From a checkpoint of a small transformer trained on Wikipedia.
Architecture: RMSNorm before each block, rotary positions, no biases in attention or MLP.
Training: a variant of SOAP for these matrices, 121M tokens, 3690 steps.
Each number is 500 + 40 x the weight over its row's rms, rounded and kept within 0 to 999. Layers, rows and columns count from 0. Numbers have three digits each. The size before them is the row's rms in percent of the matrix's.

# layer 2 attention query, 96x96, rms 0.132, rows 0-95, columns 0-47
074:518417586547473525441496540531472432558514545494538426483476470525532461520480438520521510524492499564509551502532483442515498421506573522452478
086:474623546530476437456532511506516538544526450484458527501497469469467526564484530513472516505434515454494500474517493469489501497469482520507518
074:534473495521533495469493479521414484469573418502426540441447534405450538476462485497524494485472536489509505513502511556496434588547501444467475
094:522516528466506464559503526499551468439446520515517498388502477527515512490575507568496532493441533495527483497523492524488547496447496488504486
095:508469446501536486509492510395434448470489452573474514480536533500514441531548421547511526533446460464473552434527500496485487500548482451506485
107:568465471414482451538540405457500504510464490552483436506491487529525448483487590488454562595492452488473491479487438504501493435549537565457438
104:419491537458500545494535528481545529565481486507481453556545581496462510496547483529464482502473457493495556498463535433470484483566479534512437
122:418491454472467466509523515464562490454573530475569457467499481395525490513478421454507490470464488525490556457512414467472466492543470507462563
111:513460445479454513562526544499459453479534474515550404502578452530526521478506530492513495521473415476530471550535529482514466478561504487528503
093:473547551519529492474525527419445501517542467529500548489487486552371553528484536510530433518471507472577505469498571539480403517447531485545526
098:491507453487522506525523471503489559482456459495509448475471515463532504495409539516475442439526481425531569474504531503542484478429470592492464
136:455535523491557460548523568507497464544556502431518564522500463537539505531476467477559536444539533489454507493541521432508452555411538405514543
086:506459514558459528549601491486463500538579481534467582498504463493520528549516435546532504503458560441565552495565478521568487520499506467508522
087:528528440527550500423541492420511507508504510557471516500493494497469550494422485465433465526489538452537439530492478532507489546489428462522537
119:591520433449486513512498462563490491439510456549494490488561482492513516539491526486495482526520471473549462491439465491494476476482475571617520
104:439507477478481549519475532528541498490550496596510469442521569525440472512545486490426483494462505470496537459508475522523489495519568484529470
051:510526503435549511481478481446440452477548499447453449455543575476492525490490566508580534530452502555505538474530522535451401453505530451484507
068:499442495549481480554512487522549591466448567517487571490529450486526499461475498489452577564492496454474520480508530494580589480453507538455502
114:478459559490480538482502507548557540489513457479490523503517524464468499544406496473462483499538473478559491531510509497493529559445473479504521
085:488429494515534555476487559480493468473539486424476449511573487410495428582497427429449467477500478552530484466571575497466406571458513449468491
094:461505459513495610427480525476481535453485537502500511468458554515552456495450459544525491515457461429433607557521494460469488459485516535440504
083:548492519567538524509469517445469459532478422511496523463532477578554464526499457467453543516565490473507555492530446457544463501513459508372525
103:516547557495465563577498552513558485517527523540543472495506530501470504436470486511503512461455565501479495503514522472484522530506477476527440
109:471446541501528450500442535524431477527475452485513501486456512468466448504485476526475549518520481506436535484560569465470575515466533407520542
102:475439480379534446477555491470524476463546464456494542478514529479483488580482479380493522509496535473485549522491518471529507495488492424524582
106:481494458529452503523450526423539466476521422547503523436500496504536537537547500490517551547505514536508505439478524507440519521475471489500590
115:548487491534489527433568552563506504537597455485515515519559536471537468445475469451545502517434501501484510493502503479515521544476460548462525
105:449543549481464507461547558468513471501500473445516489450466440466442466467482461466476548520498494516517485535428467495458534488495506483391554
101:467503534540498515431463453566454502472518554457508465489489509473441491523498505583452546464473484501479487520474554564486538434537501500521562
111:468416555607530489519451487500473488486440519513439443537503456505494569513494474558418512517502505504461530499507503543499490454504519525497417
082:571523548477525432532415481537447444562499534575494551573540466497449570433536430494518446553484585491538522476543470441562442438495502526445511
095:523472520558472536541477547427459475482482460526454445523498524499456472443532552558451462553524501507523442497514487468505553444490554514427510
047:495503490426523494523444538588550552461493491535496535542525458540532482534496534541541539475499463481483548479505458488522555482530483489513499
065:543415522507527571535485477517526478580491557503550530526498554494483478508518471509533463485513550528490567566448573390447589503515521492560517
052:535531457516451451456555453525440549453515496482529494471501520470447465473486451463432551520492467482476507622559483492470415441470454504545516
097:520527458539552430394488504489460462441535480499505596484549541509527489549495530506558470502447516495543463442518464562480495527568494476495521
097:514516537477588511500496506525483493447461469488593416525468508485523505514474506522483418496509496513492440511430553510571602549491499509553498
082:523504534534471489489518503514494496520464477521553537506506524502551583413533531440560571518445483517504514526538503457487569511575479595529499
105:574511452481440479510513452519479450499486491440492467491479517479485529494496453519545540532460517517521492431494467495511552520513437519505462
109:465455408561562496466449471520494507435519476404539529525494481486497551489508458434569437461505499539508481463503468546497428542444586436527457
114:536475498449485449579464464489496499465478566417575487496480423510528468544621503539478501491455497519480494528455492423527503455502471582519451
119:474538412484552454468460454507531575508518511425482516471472452492377593566528501502520449491562511481528488501490459535519455480438481537539558
105:573517523534533454485454507471432525436453450473498584473535556521512522471460559501491457488546527486473461458519539485438500480564496534505552
110:531497554494530566523472543405445488535473427556532553542398545480541472492526522501462435484515453506560529476470511500506527463572442506503519
105:552474593480536585486445474496497480554494535524464484532541582437540415467510562458508525525533496483494531500556515432460521530517507455489465
118:524509472494487450552468524493493498510463477486515469504512471471467562438501429482505417415512484499533455464525548521495449522493585497543492
115:486510530507451543516506566512535541571446473567528472530545474546517503545494506488529554472556488485478558531539507501557541528497539575440529
117:567402572491464393519512447574529495538524520579466516490540497540512481472550526468483486546485524504478496513493536508472449465443511545507520
031:504498498495455478519516511503466501475546517478492450476476496499431529550505487483524510520356541459519495531559478546511486519515498429433527
043:404476486465565488491516520546506458479429531565491558530455550511557524457564512586491445560484468551437490466478494480440546498474510485485514
076:506542484455484549562495552507513494578465492582480427485503530475471538472520531463554472550508516539403496526472513492445484501482550523531468
078:557477528508480444500499477488522491570496492567557555463482460480482516467489456564458520513496447487482532496604500486508474523481473492502564
100:525464536479512429463433567464470518521584490500537567479518515508477467512412495499486499506484519504500537511476572552431457577560518487512543
108:497449518531422574496542456529427505497537502459502462522514514463498519506412413496489439459521507518543514491556474492472459600488554465462485
109:455477477466481527469570470499501562582478537526477556448502542559543492504508498457492544510546491511498601551507445497470498537516573497442485
126:499463502497459498565473472550496501540475510589491499536560536530468462490516535538509451530567502481554483526549555497537545431540491560508498
110:458534512459472511502485560477533514544513539542549521521480551525507578501489600490471480459477474501434496579454481496527580455493505479478514
117:434500505527523530559428457450494486497575484401488577421474561405548522568474504534485546449559493469474520470510455503509515489532577507528529
127:522501550531573503489465533533409479480501512446565511504485433484539549550470425544494471443501490483514498510544460476386475463420473510441555
105:540515493463534488520509485565475466558481501476483478480566571539490536506491468512415546493562511531504498554454510524495531482463547486467564
113:492527509540527436512525445524465419509444464527487537508477496467593527500528418454457517470527480518556516453493495514480532495419532475466548
097:460526434467487465492494490528482521484545465469413526499451434499511461477536586558523460492524502463500412472576470511518486453555537505499545
123:535428475472482433508514492525485557487463508519484386537556536549547440473503525476489504511469510492501557489427572424538564488533503514501525
113:462550498520494481497466502437501455537562550539540457533476554500468506465582598579489500496503447549570468452469526464527489458486439532470512
072:498449555507500481508487496488516490499516535466479522531574496537503453441543584518545466547529443515551574529429437499573522461563519498556454
101:409541554492467482520533547527497540492518511489505479490505470521409489533562504483447566516469462421476518589534441510537520515507530540524518
086:473518465476570559492465516449480481553518540472435458514568491447439520582431463542512505457515511510533523499506518441445492595494515431541562
094:513452501475482514521490522475474452547496578568542550471556427521557492502515511456395457506530516487540476498479464467499513460494534528525487
095:511483513501500497465510492464474512460512569552491489466472514465518505533529464484527507533506525591542524433457511484510435581487477487482568
085:487493446464452474533523432515539586482511544562470483484502446546497462491559520459482533582522482473489506512456438509504495505504506534504405
099:454501480401433512517457541556499509509472557440595468465505442511506489515559505411501471530505546513508521548540527500475538455501446519493490
100:471473529489485351535446528455494470554501476526524557455506513478495517478477511539518461478436541565563518541554502470455551579479497550474505
092:604444581487456459513547480438411443498473512478489463479545463454463554519476555436456453481515482481478480445504456464442509525521525491474481
097:454507514451438550498501554509412495538466473483493495504498522519489485541459524440550505515463554553504468491506567513497430511425427521491472
121:438501465510483583579538514466438569473476549426468445456410547488502498439506456510583487511447484471534537500509531457514450492484527485478529
107:505546573486536476494447524428505481445551502467432460493544528492587481536550552436469487531526505537527508458485538505529485486435482441454465
095:558452565510430496528518593431572473521573452505512534539511409492463495508500548523525530482452527467499446551535548505506444557549539548490506
121:534487552529505499498447479504494503472456562483512489557505563514506488496432598512538517510446540512450528567463512500486498492493453440476455
092:514485487548513565465519456501534464535546546476491534456512533542486484469513484484456575545529482598513493477423529487470495492499501516551490
098:522493469478490519448463450499575477507604530514574473500520504508447461524482501508523512500586519470536568547467454543495459475532514431500496
099:489553479486529523468505578446489468496475453454531541513417481473476550570494371487435524429499526512510472502538458473419574527475535490472565
081:515506482416516453515503439537530551466516540478491486482506513547462524550527607543520491579519546491478535532495487452540474518520536536590511
102:476482498549534532501507455565518524580534440521424520494554473452527495511490530486470496510440476497434510445486376483511506505540491526551461
099:526439502490536508466414514382447561527520480469492449454491459470539478520499427507531502470484516580518512478438552497479499489489559458558546
078:494506530515562548459483495482484506536422552472552487535486582476525585534491452490475526497488483540509520508471506393471509475407475471457466
081:486449442472524555491495480432484520438567496513476505487544456579498512465428520508493478505514464450492484497548474532467442541456541440505498
106:471509509493551486505445531515564538495432469488468450512493456496469528495494553523435465491485549535528514526502469425455564521460451549600506
107:533509522528532526456528499525436477502456517558517575579447460551444438507525539492416569513515419536508453488502485432485515523450495522467497
125:544543532532507544460522526491508486497465489541449475498441492497490439460526440472481543490482416589538464476507531482561528480489516573457475
096:521560505464541537513471489465438400580454503445486485453509547457466542486455533512590500561541519559507499435501462481449471518445413437443478
100:492543528448462488583506466452611490504536444524505490460490478514491510484544469434545469543552526508526505515524496475514540521427485527425448
119:477543480509451560459550469471481479496528500593510541532488435521561425534545451488480483514536476495501513487480510424496599507502472517510513
101:472445463444512454485550533497453535507499509457546553453460510493486505523513491512473524502431521482518503486485496511491454527501575536517495
129:649557494464514494475501496500515436462357537513527448557497483559538561481520464493508527496520529543480484536506483481509538489532476569461546
106:514522501535472461522508539546484546506518409410532520530481433484455467504526381454470449481514517449471449488527497429499462523430503472534490
093:522528427496473459480486504498435559448466528522506576454430446496516482498499503463512461502498505493475494516542445453539510551471513559563510